{
  "n_layer": 16,
  "d_model": 128,
  "head_dim": 32,
  "d_mlp": 256,
  "vocab_size": 1783,
  "bias": "none",
  "init": "normal",
  "init_std_up": 0.077,
  "lr": 0.00584,
  "lr_mult_o": 1.66,
  "batch_tokens": 8192,
  "train_tokens": 98870000
}
Each number is 50 + 15 x the weight over its row's rms, rounded and kept within 0 to 99. Layers, rows and columns count from 0. The size before them is the row's rms in percent of the matrix's.

# v: layer 7 attention value, 128x128, rms 0.0538, rows 99-127, columns 0-31
# o: layer 7 attention output (transposed), 128x128, rms 0.0672, rows 99-127, columns 0-31
# up: layer 7 MLP up, 256x128, rms 0.0773, rows 0-70, columns 0-31
# down: layer 7 MLP down (transposed), 256x128, rms 0.0773, rows 0-70, columns 0-31
v99 076:68 38 72 47 67 44 67 46 53 63 26 67 51 38 47 64 26 40 41 19 53 61 39 49 58 43 74 48 29 37 71 61
o99 086:40 75 41 48 55 74 31 58 75 50 73 55 50 45 44 45 60 51 55 54 59 46 65 36 40 33 33 58 67 63 24 45
v100 075:60 50 69 68 42 69 29 76 17 57 58 63 89 68 44 53 53 54 37 49 52 31 47 61 56 29 68 34 28 52 52 49
o100 083:50 73 59 52 54 32 83 23 50 50 56 47 43 34 35 47 47 45 27 44 98 56 48 32 39 63 29 40 42 26 78 58
v101 067:34 53 74 52 52 44 63 52 42 52 50 26 34 51 35 49 53 28 59 53 62 35 52 40 27 53 38 37 62 28 56 17
o101 085:54 43 37 54 41 61 62 55 53 63 31 45 47 44 53 52 81 65 42 58 40 61 55 24 91 43 58 53 61 44 54 49
v102 069:53 49 63 36 31 39 36 36 64 35 48 77 69 50 76 76 55 34 66 32 59 38 67 33 42 76 56 43 75 58 42 57
o102 079:43 37 19 70 83 75 91 43 48 61 60 61 49 60 42 47 20 46 42 64 18 63 08 62 27 35 64 46 44 45 36 44
v103 067:40 58 37 51 61 34 85 50 64 35 17 41 33 58 62 37 47 36 33 35 79 41 83 67 45 43 33 36 34 42 53 32
o103 079:70 45 58 52 33 57 35 82 35 34 74 62 40 51 37 34 46 63 58 41 26 48 33 29 65 54 72 67 81 53 35 72
v104 074:75 58 56 22 58 64 39 67 40 69 45 61 61 41 50 35 35 24 78 41 54 29 69 64 69 68 23 33 69 19 06 51
o104 084:49 52 63 45 51 46 48 48 69 33 27 16 40 47 51 64 63 62 31 51 62 68 46 59 31 47 48 70 29 77 64 36
v105 078:25 44 84 53 25 33 29 47 53 54 61 68 33 39 37 49 68 65 54 31 44 43 40 50 47 17 49 48 67 20 56 39
o105 081:54 44 48 69 49 51 99 61 29 49 55 29 62 63 75 32 46 79 28 59 31 70 58 41 52 59 47 37 34 70 57 51
v106 070:55 65 29 55 70 20 66 43 35 28 59 57 28 50 49 44 67 31 75 73 44 59 36 39 51 51 67 70 51 49 56 38
o106 083:64 54 54 64 26 60 30 79 35 44 58 26 49 39 56 40 57 47 75 38 36 31 55 85 55 43 36 43 57 31 40 59
v107 078:36 49 68 60 72 52 40 98 34 70 58 73 73 11 36 62 59 58 47 64 32 61 46 84 50 47 39 54 55 54 43 41
o107 089:46 53 41 58 41 40 69 29 52 53 54 35 67 57 92 48 81 26 31 49 63 41 66 49 81 57 64 62 40 32 33 57
v108 072:33 65 34 44 44 40 59 62 62 45 34 31 64 09 44 15 36 43 59 40 42 48 40 47 66 48 71 55 52 64 38 43
o108 085:77 58 76 06 36 57 55 53 32 41 52 41 73 50 45 77 57 39 35 64 40 42 43 76 31 19 31 46 59 63 64 42
v109 070:62 57 59 40 17 53 37 21 47 50 39 41 16 63 59 56 31 46 59 35 42 27 56 45 56 57 48 41 69 65 67 47
o109 082:47 47 34 49 63 59 57 54 32 48 53 65 95 42 36 44 28 52 48 62 54 55 35 57 50 29 48 65 63 61 63 21
v110 080:41 36 29 29 38 41 64 58 36 49 77 59 73 64 46 43 41 34 50 30 53 47 59 41 63 64 56 30 49 45 55 60
o110 090:55 48 77 81 61 58 59 58 51 56 50 44 43 25 55 64 55 43 78 41 52 50 45 68 56 59 57 43 38 42 63 38
v111 083:45 38 61 22 65 52 54 54 58 42 54 58 53 35 74 31 62 56 59 71 57 71 64 72 60 32 37 69 31 81 43 49
o111 082:69 64 54 78 33 46 46 43 52 67 64 45 52 54 43 69 50 76 50 46 48 20 66 31 54 80 66 40 71 37 75 42
v112 074:34 30 40 52 25 34 48 44 29 64 52 63 45 17 54 64 27 49 20 58 88 33 30 73 49 48 66 83 52 40 48 54
o112 082:56 44 51 55 60 70 44 48 36 68 62 46 60 94 46 34 63 74 37 56 61 55 60 29 33 46 44 56 79 58 38 29
v113 082:53 26 68 63 42 74 71 58 48 35 64 45 58 30 58 70 31 27 44 73 39 40 46 40 56 38 82 20 81 54 54 67
o113 085:71 45 44 51 43 34 67 40 33 55 44 50 54 46 43 23 38 56 76 43 47 68 65 54 21 58 08 80 46 37 55 59
v114 065:33 41 13 61 59 67 68 66 42 30 48 35 67 38 58 39 45 69 26 69 27 47 51 76 41 67 49 38 65 56 48 43
o114 080:61 46 65 52 58 43 46 43 61 56 76 53 43 63 75 72 64 32 47 34 71 65 63 37 54 53 61 50 51 34 47 50
v115 067:75 38 50 73 28 50 32 44 73 36 40 42 52 65 40 62 51 55 66 28 52 25 28 22 27 43 57 47 25 45 43 51
o115 082:17 61 50 44 75 44 22 38 48 65 51 60 57 45 58 53 70 23 57 54 41 77 59 45 37 57 53 38 60 79 42 80
v116 077:50 54 34 57 37 34 31 38 71 50 50 36 71 55 45 61 38 40 57 36 61 52 55 43 59 52 44 48 28 39 74 44
o116 085:38 60 63 36 70 58 55 68 30 49 74 48 32 52 47 78 56 79 63 13 45 37 48 74 50 41 42 51 69 59 40 66
v117 081:40 81 50 65 39 52 51 41 58 57 26 49 69 31 31 32 63 35 51 60 53 27 59 40 86 58 23 29 54 54 44 39
o117 087:67 52 60 44 49 69 24 63 32 46 74 45 36 65 58 55 29 37 60 42 48 49 33 82 60 32 29 65 24 34 52 73
v118 078:80 18 45 46 73 47 70 50 65 51 41 59 68 39 35 78 46 17 47 47 44 13 53 38 44 64 47 35 71 50 38 47
o118 081:54 67 59 39 30 58 36 33 33 66 82 43 50 46 78 32 62 64 36 36 69 75 25 43 49 44 56 47 54 62 39 52
v119 084:39 55 47 85 61 47 25 50 26 40 53 70 64 65 45 71 55 50 62 51 70 28 61 35 45 48 52 32 31 59 47 38
o119 090:50 36 30 46 60 49 52 47 47 42 41 46 32 47 31 32 32 35 71 64 51 60 18 80 22 52 49 46 57 19 62 62
v120 071:50 84 58 64 35 72 43 27 66 57 33 73 43 38 46 54 61 74 43 60 33 69 26 53 34 64 42 49 59 56 50 31
o120 082:22 32 37 43 51 39 79 63 34 42 72 22 64 64 44 55 66 45 49 50 73 40 32 35 65 62 44 74 47 55 58 76
v121 082:45 40 63 65 72 41 67 58 19 49 37 69 60 63 33 44 52 57 53 58 25 53 68 72 39 82 72 67 24 67 67 53
o121 085:54 41 46 33 48 54 37 49 40 44 55 22 62 20 53 40 54 35 33 58 41 32 53 20 31 42 45 26 60 36 44 74
v122 075:40 42 71 27 35 47 59 47 72 54 42 30 30 13 40 73 55 69 39 44 59 25 65 42 56 48 46 39 44 68 40 47
o122 094:53 48 37 94 58 60 40 49 44 41 32 80 50 47 79 30 39 62 39 37 31 55 38 56 59 55 55 60 54 38 70 60
v123 075:67 49 42 56 72 39 29 25 70 39 41 57 33 47 64 40 45 56 38 23 52 67 41 36 38 17 70 61 55 42 65 50
o123 090:48 28 43 61 28 59 33 60 45 65 41 54 69 75 41 67 56 52 32 65 50 28 36 46 43 66 19 55 54 50 62 53
v124 079:57 44 82 57 61 56 48 35 65 69 38 77 57 50 54 33 52 49 38 72 51 59 45 44 25 41 33 45 61 67 60 42
o124 078:54 47 28 38 57 24 64 51 47 62 58 48 62 61 36 57 67 52 61 20 69 53 51 66 65 35 70 38 48 36 44 77
v125 079:37 51 37 31 25 73 33 68 85 52 36 52 51 70 55 77 31 44 74 34 81 30 63 40 69 51 62 49 48 67 46 72
o125 093:47 30 47 48 55 36 64 43 50 39 63 59 16 63 56 34 46 69 25 39 59 65 39 55 63 29 23 35 52 25 41 21
v126 072:66 69 34 49 51 61 62 58 71 79 47 51 57 44 73 42 44 40 26 36 71 47 58 43 41 66 46 51 27 33 47 65
o126 082:35 52 63 37 60 60 47 46 39 41 54 66 52 40 38 48 70 82 33 41 40 50 63 52 57 56 50 19 57 74 49 59
v127 075:45 59 50 40 72 46 46 50 68 56 26 52 83 67 49 39 52 51 32 30 37 45 37 50 50 31 57 46 43 30 41 53
o127 080:70 55 40 45 15 51 59 52 36 71 50 54 29 28 55 61 57 47 47 64 58 51 62 66 36 46 55 52 56 53 41 52
up0 104:65 53 50 42 47 52 53 62 63 53 53 61 45 20 40 39 36 59 46 60 51 60 20 45 59 37 48 43 43 24 45 47
down0 111:48 45 40 41 33 34 75 71 55 61 48 27 62 16 40 51 44 76 80 26 36 63 49 43 60 42 40 69 56 54 43 63
up1 093:72 62 64 49 61 52 68 64 33 46 54 30 60 68 69 72 43 46 11 64 54 54 71 44 37 71 55 29 36 52 58 63
down1 095:56 51 49 24 69 40 58 24 46 49 47 23 62 58 50 63 78 49 31 42 59 57 82 25 34 40 54 75 62 58 41 38
up2 106:64 28 64 26 72 58 54 38 36 31 49 69 44 26 48 32 28 72 73 31 74 61 57 46 36 51 15 31 62 60 57 52
down2 120:56 44 47 43 68 41 68 60 25 43 55 64 32 48 48 58 37 58 70 63 63 31 60 43 51 48 18 33 58 63 63 46
up3 090:81 66 67 49 49 46 51 62 51 57 32 67 53 50 31 70 69 46 48 57 24 55 46 70 58 57 18 65 57 55 66 41
down3 089:43 43 41 29 56 47 37 60 41 56 65 26 69 43 36 53 82 28 36 44 51 55 84 51 87 73 30 65 31 44 52 32
up4 097:38 24 43 62 55 46 89 61 67 65 67 32 44 33 43 36 43 46 80 60 47 35 26 51 57 46 52 27 56 44 66 67
down4 093:36 51 22 51 53 53 22 59 70 50 38 83 54 62 52 58 27 35 56 35 70 51 89 64 32 60 45 51 31 56 58 40
up5 102:48 58 61 43 44 61 31 58 39 51 41 47 30 17 62 45 21 65 82 94 40 59 78 42 42 41 59 38 49 31 72 40
down5 121:34 47 64 48 59 67 40 60 41 49 70 57 38 26 43 49 43 48 78 62 62 38 59 65 65 61 33 42 51 40 67 49
up6 092:53 44 34 49 37 32 75 28 34 37 40 38 62 26 26 40 65 54 65 36 63 52 80 61 58 58 42 37 76 57 48 47
down6 093:43 37 26 45 47 51 66 54 56 74 43 79 34 40 63 58 58 34 33 49 55 59 27 17 45 47 55 60 16 52 54 47
up7 108:64 65 33 54 64 54 56 66 52 63 41 33 41 43 37 41 56 53 49 53 29 50 40 76 22 40 57 48 51 49 96 95
down7 100:36 51 53 51 10 39 53 46 44 48 38 33 59 56 44 47 31 73 52 34 53 82 46 21 41 45 48 60 68 59 59 50
up8 113:59 46 35 79 70 61 62 39 50 39 55 72 31 45 69 53 44 80 37 47 73 63 18 61 55 42 39 31 29 51 54 71
down8 092:39 49 39 50 47 48 47 39 47 49 63 51 49 37 51 43 46 48 53 50 35 50 70 54 37 55 93 59 67 47 54 31
up9 096:56 48 52 50 41 60 48 42 55 34 51 27 56 60 61 58 59 71 63 42 65 54 41 34 46 63 47 55 54 41 18 62
down9 094:29 37 66 28 54 40 55 52 54 69 40 67 23 22 60 57 61 45 42 27 28 42 59 68 67 56 59 63 51 57 33 43
up10 110:54 61 41 21 61 30 65 21 58 77 82 47 39 46 71 40 55 47 56 22 75 70 59 52 37 47 74 34 76 67 65 56
down10 099:54 30 62 72 55 61 56 57 54 47 54 19 31 66 43 64 49 60 66 56 31 27 46 70 72 49 37 36 63 23 38 54
up11 098:22 58 72 50 42 57 51 53 48 60 97 76 51 54 50 33 72 30 60 59 57 46 38 32 52 34 44 48 64 59 65 91
down11 095:62 27 42 45 61 35 55 42 71 59 31 02 39 56 45 69 53 52 56 58 50 59 56 61 45 40 29 79 43 14 54 09
up12 104:67 21 69 63 52 35 67 37 64 32 56 72 61 45 37 23 40 48 65 23 49 37 53 19 41 39 60 34 58 46 58 53
down12 106:58 30 43 40 42 53 55 47 60 44 19 59 41 42 64 43 52 51 72 32 70 17 44 18 61 77 64 41 38 53 36 30
up13 088:35 58 32 69 39 25 54 58 61 80 65 41 88 39 25 54 53 44 62 57 29 54 55 54 69 41 67 47 73 41 53 18
down13 089:41 48 73 44 35 68 20 39 37 37 29 57 39 36 32 49 65 41 43 67 41 46 47 51 54 54 61 17 50 76 49 28
up14 097:59 34 23 45 42 64 34 27 60 39 54 54 25 63 40 42 43 49 52 44 51 38 46 34 37 60 64 45 63 50 72 71
down14 103:65 36 60 54 39 38 58 56 32 73 33 74 72 61 54 52 59 70 37 35 41 65 55 43 57 32 98 58 16 51 39 41
up15 109:44 54 41 81 53 60 57 07 38 40 44 71 47 55 50 60 36 37 48 50 46 56 82 65 44 21 74 64 53 31 54 63
down15 111:45 52 31 94 36 49 64 48 84 76 28 39 42 44 45 56 31 55 62 50 13 42 43 76 68 58 83 33 61 57 44 52
up16 098:77 41 26 54 33 81 36 45 42 15 56 28 56 55 52 59 39 77 48 72 54 65 43 51 71 60 64 24 37 33 50 62
down16 097:74 61 37 50 60 36 50 52 37 37 25 45 57 65 55 30 87 32 76 55 61 27 69 53 64 51 55 46 37 51 40 15
up17 105:57 60 50 65 47 24 59 41 70 50 44 42 65 39 66 57 45 69 24 36 59 74 67 59 52 42 65 44 81 61 38 63
down17 108:48 12 62 83 49 58 47 41 50 80 29 53 26 40 33 65 39 59 40 36 56 66 38 69 29 61 49 68 32 36 62 34
up18 095:44 64 51 51 80 70 46 41 27 57 52 44 65 48 49 67 62 54 42 76 55 42 57 23 65 31 71 45 50 29 69 72
down18 112:22 23 42 56 56 28 72 32 32 70 43 61 75 39 73 56 44 38 62 65 62 23 49 45 64 76 46 60 54 40 62 40
up19 108:45 57 35 31 47 33 75 48 24 64 57 59 42 38 33 46 77 54 81 66 63 69 66 37 46 14 47 64 48 35 73 40
down19 092:38 35 65 33 51 54 45 70 38 48 69 51 67 61 36 16 73 86 47 61 53 61 67 69 42 44 16 57 74 33 50 25
up20 098:55 39 62 29 64 36 92 74 32 53 46 50 28 45 50 69 39 59 53 60 50 65 52 27 37 41 73 66 40 58 68 32
down20 093:34 39 41 52 66 58 35 10 51 53 62 47 53 28 41 49 61 67 43 57 64 40 54 58 58 39 70 57 34 45 64 26
up21 091:54 34 56 74 37 50 36 39 45 39 44 45 42 41 48 26 26 46 54 58 48 41 48 56 59 49 63 03 75 56 53 87
down21 090:36 44 67 40 43 41 45 50 42 68 46 42 74 72 27 54 55 25 32 47 55 44 01 45 43 50 46 70 24 61 71 50
up22 093:62 44 49 43 54 38 58 27 66 74 26 22 74 19 51 60 45 47 77 47 57 83 54 33 68 57 47 43 46 40 40 58
down22 088:51 77 71 54 39 51 43 48 42 36 76 40 61 49 32 51 56 67 49 72 62 58 24 72 36 10 66 20 66 45 32 69
up23 110:23 54 60 29 54 47 58 47 49 63 21 55 29 34 49 77 39 72 70 47 69 43 46 54 37 35 53 40 71 22 55 87
down23 096:75 65 52 42 33 47 38 26 42 48 57 44 74 66 47 36 52 35 19 56 35 41 47 44 73 41 55 42 63 63 30 51
up24 107:48 26 41 61 66 54 31 46 28 36 50 41 56 60 29 34 80 60 45 15 74 60 70 24 56 38 49 50 25 42 38 57
down24 097:28 44 45 25 62 73 47 75 82 45 58 53 32 52 67 45 53 64 33 67 19 30 70 58 28 74 73 53 65 43 27 31
up25 110:61 63 55 67 78 32 54 33 51 37 41 43 54 64 49 37 47 83 51 34 55 53 29 41 49 35 42 32 48 42 52 51
down25 109:63 37 64 76 36 51 42 67 41 75 75 52 28 56 38 24 38 63 53 42 54 52 50 55 38 28 46 44 56 22 58 91
up26 096:37 44 54 29 39 33 55 42 28 45 67 76 35 43 38 28 55 58 40 32 43 69 41 69 71 63 53 26 38 47 32 53
down26 102:34 35 63 50 49 46 87 60 47 68 58 41 27 49 45 52 57 55 62 38 61 29 56 44 74 23 39 47 75 54 30 40
up27 106:60 31 61 42 52 58 41 50 70 61 41 62 48 22 25 70 52 60 54 53 38 36 52 57 81 42 48 36 81 72 74 69
down27 102:38 62 50 81 43 62 21 54 55 39 52 51 65 63 70 83 19 47 63 49 74 49 40 59 49 50 39 50 73 45 50 50
up28 101:51 53 45 69 42 69 73 41 62 45 62 28 40 82 47 70 35 66 62 36 38 34 45 75 43 23 74 37 47 00 46 57
down28 103:76 47 33 41 57 28 32 38 31 52 42 69 57 57 43 39 43 67 34 75 54 32 63 30 65 46 64 47 71 28 60 61
up29 107:36 53 45 63 70 49 61 52 46 73 52 24 46 58 46 45 66 51 41 63 63 59 63 61 49 33 47 32 43 41 62 66
down29 103:41 29 38 72 51 41 54 33 54 51 58 43 21 59 26 58 59 52 48 73 46 22 43 81 93 44 43 13 51 36 43 50
up30 098:40 34 50 66 46 64 46 47 40 43 66 57 25 47 75 42 51 73 46 50 77 68 55 38 54 39 73 52 57 61 48 61
down30 095:67 60 30 65 25 55 61 55 45 87 29 67 58 84 46 54 44 38 53 71 66 55 27 71 57 45 13 47 41 68 35 64
up31 096:60 36 38 64 56 57 48 45 67 50 37 66 33 38 31 37 50 61 61 51 71 67 51 48 60 27 62 62 12 41 63 52
down31 099:31 45 35 38 39 48 66 46 27 57 67 42 77 47 63 93 35 14 50 67 39 36 36 69 50 58 31 51 77 32 26 42
up32 102:60 69 33 80 48 51 33 57 39 45 52 48 37 34 58 42 37 47 34 62 59 51 48 60 55 42 62 46 62 31 69 19
down32 105:81 20 50 83 47 45 50 42 49 48 30 35 54 42 38 07 61 62 52 49 47 63 21 40 24 54 52 43 32 55 29 27
up33 099:55 52 55 59 84 53 35 45 37 67 78 50 27 38 45 71 63 61 48 51 39 52 42 54 69 73 37 60 46 46 52 58
down33 104:51 41 81 37 65 79 72 32 53 40 56 31 61 59 60 74 44 50 45 28 89 41 61 51 49 52 22 36 49 36 54 30
up34 111:92 62 79 45 56 74 30 70 53 25 45 74 52 50 30 46 69 75 51 46 28 50 73 59 51 71 45 27 28 26 72 69
down34 100:73 41 60 57 36 44 76 55 56 41 42 50 60 45 71 34 14 36 64 21 52 69 62 42 80 77 62 32 42 66 62 46
up35 101:41 47 68 44 50 50 50 38 19 72 61 52 43 41 54 70 39 23 72 31 66 65 52 52 47 32 78 57 39 20 43 57
down35 099:35 52 41 38 65 40 60 58 48 35 38 57 35 31 68 44 36 48 65 68 30 00 45 59 59 81 02 35 56 65 71 59
up36 101:61 50 53 42 51 43 27 83 33 76 49 34 86 59 36 44 59 41 59 55 34 65 60 67 79 29 71 63 48 45 41 51
down36 094:32 58 46 53 35 49 38 31 40 47 63 35 33 43 28 59 51 47 59 48 66 66 52 55 44 46 46 39 39 53 57 45
up37 106:44 41 47 36 48 33 41 48 49 46 71 32 21 44 68 49 41 55 88 95 51 29 25 36 70 34 64 33 68 21 61 83
down37 105:77 71 64 49 56 35 84 31 58 58 28 35 61 47 63 49 64 23 63 22 30 35 77 42 71 45 47 32 30 59 35 39
up38 100:61 60 69 56 32 68 45 26 58 34 44 88 42 19 71 53 71 48 65 45 49 56 77 49 59 25 44 21 58 65 67 52
down38 109:41 36 57 56 35 33 42 50 58 49 47 62 59 98 41 40 48 51 51 58 46 25 32 64 17 72 56 67 40 38 65 09
up39 122:42 39 45 43 54 44 63 24 53 71 47 88 36 54 15 60 67 42 68 40 32 43 46 54 61 44 51 52 63 49 66 71
down39 118:58 65 42 49 58 59 38 50 61 51 28 77 67 49 50 62 88 44 44 60 49 62 52 11 63 53 58 57 80 53 27 42
up40 090:46 51 57 27 34 35 34 58 49 59 38 51 36 65 59 48 40 74 56 68 65 79 61 48 42 51 51 41 58 37 59 43
down40 095:75 47 45 55 82 39 71 56 25 34 63 51 49 55 50 80 42 35 32 59 68 39 68 87 45 51 39 51 52 32 48 66
up41 105:40 45 44 67 45 69 22 41 57 39 30 47 65 44 44 47 41 64 67 34 58 38 29 31 59 28 52 46 30 32 49 76
down41 109:53 51 48 59 68 41 49 62 84 52 33 42 73 85 52 21 45 38 34 22 56 40 61 52 33 61 55 72 40 65 61 56
up42 098:48 76 74 55 37 19 37 51 42 60 47 26 35 39 21 54 38 62 77 51 61 26 74 66 47 53 45 16 44 65 45 82
down42 104:45 61 51 66 82 44 36 72 57 45 41 42 61 46 58 22 54 38 40 55 31 61 29 63 40 53 60 59 46 41 55 75
up43 101:41 32 56 68 38 49 36 49 56 64 48 64 72 40 36 30 46 39 46 38 33 25 52 86 24 54 43 19 43 09 74 57
down43 092:66 76 50 57 23 54 76 34 63 54 78 27 44 48 65 70 48 50 47 48 61 50 62 77 26 27 56 50 35 61 40 38
up44 103:47 70 77 39 57 50 47 35 53 27 52 68 49 41 37 56 24 41 37 48 48 63 31 82 47 53 46 31 44 59 63 69
down44 102:48 41 70 33 28 58 49 26 43 68 65 29 47 45 30 33 45 18 69 29 45 64 56 78 42 66 32 34 57 46 33 78
up45 097:49 60 46 66 41 67 30 45 34 45 70 23 24 43 52 51 50 55 73 57 56 13 64 51 54 64 69 51 61 40 50 50
down45 099:60 37 65 44 28 50 63 54 45 41 40 58 78 45 70 41 53 66 60 48 49 30 46 45 52 47 39 42 53 35 44 70
up46 093:52 28 62 48 75 42 61 68 64 44 52 39 53 26 54 23 23 50 26 55 67 45 56 49 48 44 44 41 45 65 64 55
down46 103:67 36 59 74 99 55 43 36 42 75 50 66 80 43 51 55 34 64 31 32 47 22 61 62 21 43 55 95 49 61 31 42
up47 102:80 66 67 46 55 38 42 47 46 45 64 44 54 63 70 32 33 60 62 48 44 55 40 51 62 68 58 34 36 58 67 57
down47 106:29 65 69 43 16 71 52 72 47 33 69 67 58 39 63 35 38 53 52 57 58 53 45 37 44 48 10 76 49 70 59 62
up48 108:73 66 68 55 48 37 60 49 65 44 40 55 35 26 21 43 24 50 52 59 47 32 47 68 87 37 49 47 46 38 70 71
down48 097:73 47 35 46 35 65 32 67 54 20 55 53 85 38 54 24 46 45 82 48 55 49 75 54 67 65 59 32 29 72 38 63
up49 095:55 40 43 54 67 49 46 39 66 28 57 52 49 49 67 48 64 21 37 66 41 56 44 56 71 51 55 42 52 70 53 33
down49 095:80 60 52 53 67 36 47 54 55 49 57 64 37 40 68 60 24 43 53 41 51 43 23 52 63 43 40 52 64 27 44 47
up50 111:30 37 59 41 53 51 50 56 56 30 51 55 63 59 52 53 36 31 74 25 65 50 61 64 44 41 43 32 65 41 62 76
down50 107:39 61 73 66 32 69 69 16 50 63 59 42 62 31 76 35 61 58 46 57 39 44 62 49 67 42 20 38 15 85 57 50
up51 101:63 49 24 43 63 42 74 42 33 39 35 23 44 56 52 67 72 52 60 76 49 58 46 49 64 35 44 60 56 51 61 37
down51 104:52 66 48 51 36 63 27 53 24 39 30 44 97 45 60 43 39 68 67 57 42 30 54 66 45 57 57 60 39 61 43 16
up52 102:72 67 39 33 60 63 73 56 47 41 37 67 39 52 62 47 39 74 71 66 37 42 38 45 53 49 53 36 59 24 54 66
down52 094:41 61 48 82 49 64 37 61 21 65 65 29 50 47 71 49 47 46 45 52 73 50 39 63 47 27 26 42 45 37 71 72
up53 092:47 61 33 69 71 55 76 39 24 31 64 35 38 63 40 57 58 62 31 50 38 65 46 55 38 41 40 66 65 67 67 51
down53 087:46 54 67 49 48 59 80 70 21 36 31 47 54 38 49 57 63 38 37 64 76 28 80 52 62 77 68 46 54 39 24 57
up54 091:53 56 45 13 46 62 69 39 71 38 85 54 48 46 59 73 32 73 36 54 34 71 67 68 78 55 22 51 58 33 51 37
down54 078:35 64 61 37 54 64 30 42 32 66 63 40 52 59 50 10 48 48 48 33 41 31 04 24 70 55 57 40 81 63 36 57
up55 094:54 70 69 29 67 54 47 46 35 21 47 66 51 33 33 28 53 94 87 41 50 41 40 27 13 53 78 50 38 41 73 58
down55 110:33 60 28 27 56 20 51 48 45 36 72 31 60 79 22 80 57 62 44 60 74 47 36 38 43 70 46 70 38 33 47 08
up56 107:55 16 43 39 50 68 44 36 63 53 64 43 32 53 71 77 60 40 81 42 33 79 73 83 75 63 29 54 48 30 55 48
down56 101:52 64 46 63 52 20 64 62 55 38 33 62 69 58 28 31 45 51 31 28 57 69 44 43 63 50 75 47 60 39 39 77
up57 093:42 21 43 59 30 42 63 60 52 45 20 55 61 63 26 51 61 18 45 74 61 80 49 55 74 47 39 67 34 42 51 63
down57 085:57 45 47 49 19 52 56 20 39 37 56 51 63 63 45 43 64 28 40 77 55 40 66 63 68 54 44 36 10 69 40 35
up58 083:66 53 19 44 50 50 55 31 60 41 76 51 32 48 47 60 70 66 24 52 82 71 35 61 72 64 30 55 75 45 27 38
down58 083:36 56 52 73 46 49 52 38 31 31 44 78 54 41 53 64 26 50 65 31 08 51 38 35 20 64 64 56 48 75 71 35
up59 104:47 36 48 61 58 43 50 39 45 17 59 52 52 72 46 71 63 54 16 52 67 49 73 79 69 67 64 51 56 38 52 37
down59 105:72 25 51 45 45 54 39 47 47 65 42 44 70 40 53 57 34 70 50 48 81 70 35 68 38 68 73 49 47 40 25 40
up60 109:71 67 33 51 51 33 73 55 79 52 23 47 69 50 33 37 34 46 33 26 49 68 34 63 42 68 55 44 07 50 45 50
down60 101:64 31 63 89 50 61 61 38 29 33 60 68 73 53 73 67 67 41 51 69 58 18 26 53 59 46 53 47 30 42 57 35
up61 091:49 18 53 49 52 32 57 27 59 64 75 48 54 70 57 59 57 48 47 83 56 61 39 47 47 42 50 35 27 67 42 32
down61 091:24 47 42 49 32 34 51 60 55 33 53 71 47 43 60 75 61 37 40 43 65 41 33 31 36 36 51 64 57 37 48 36
up62 119:43 37 47 58 42 47 80 39 23 58 54 81 51 46 68 52 05 50 73 78 37 54 39 45 61 58 69 39 36 15 60 72
down62 115:59 30 35 64 49 54 39 59 55 62 52 48 68 71 61 36 54 43 57 59 46 65 47 55 51 33 61 40 46 33 13 47
up63 097:63 60 60 24 53 47 31 49 34 65 73 65 29 57 36 18 28 48 67 70 58 18 33 53 50 26 50 33 76 51 51 69
down63 098:39 33 42 80 35 26 66 44 55 57 38 56 43 23 54 80 61 34 52 46 48 61 44 63 64 70 54 44 22 44 68 28
up64 106:28 29 59 51 34 36 42 57 32 51 61 53 61 31 40 49 55 55 28 53 59 54 40 35 48 46 47 50 55 48 46 60
down64 101:39 13 59 42 74 75 41 52 94 42 36 28 37 70 53 25 67 57 45 58 74 53 65 60 55 54 38 62 78 48 41 34
up65 106:83 50 33 59 57 54 13 50 56 96 53 52 34 56 49 50 50 57 48 50 24 61 64 42 42 30 66 42 69 41 72 43
down65 101:55 58 56 41 36 37 63 54 63 47 29 72 59 46 29 69 61 25 56 64 47 57 60 47 85 63 43 43 52 66 50 22
up66 115:71 72 63 47 34 18 50 39 42 24 16 62 71 29 70 38 34 54 63 37 71 78 61 38 30 35 44 47 56 40 83 50
down66 109:45 54 41 42 60 48 68 41 48 66 28 54 53 44 41 39 55 38 43 22 83 74 80 73 44 65 46 85 53 34 53 47
up67 112:52 52 47 53 39 33 38 33 40 82 67 45 71 72 37 12 40 64 62 85 55 64 59 69 58 44 72 33 33 37 50 37
down67 124:67 58 44 60 33 56 25 67 32 63 68 41 42 63 60 30 41 55 66 32 60 75 43 57 40 33 79 50 30 41 80 62
up68 107:39 62 42 52 59 62 51 59 14 49 58 33 56 07 46 23 54 36 48 90 64 51 53 32 45 26 66 58 60 45 62 37
down68 108:18 83 62 47 35 51 49 39 18 44 64 61 66 36 54 73 68 74 65 50 80 42 65 60 71 27 45 27 25 51 57 45
up69 095:61 45 48 56 70 36 50 62 51 64 69 34 60 30 33 49 68 75 46 50 61 39 60 59 60 46 46 35 66 24 48 55
down69 093:54 73 58 18 28 32 58 48 43 39 68 52 53 80 37 71 55 36 42 48 54 46 63 38 50 25 36 76 53 77 34 41
up70 107:52 42 40 56 35 55 61 50 35 55 51 59 29 54 73 72 40 34 61 50 73 72 32 45 41 52 37 50 30 31 47 50
down70 091:37 60 49 25 74 66 45 59 57 49 54 57 26 46 47 42 40 44 74 54 51 49 39 66 81 34 41 32 43 16 55 34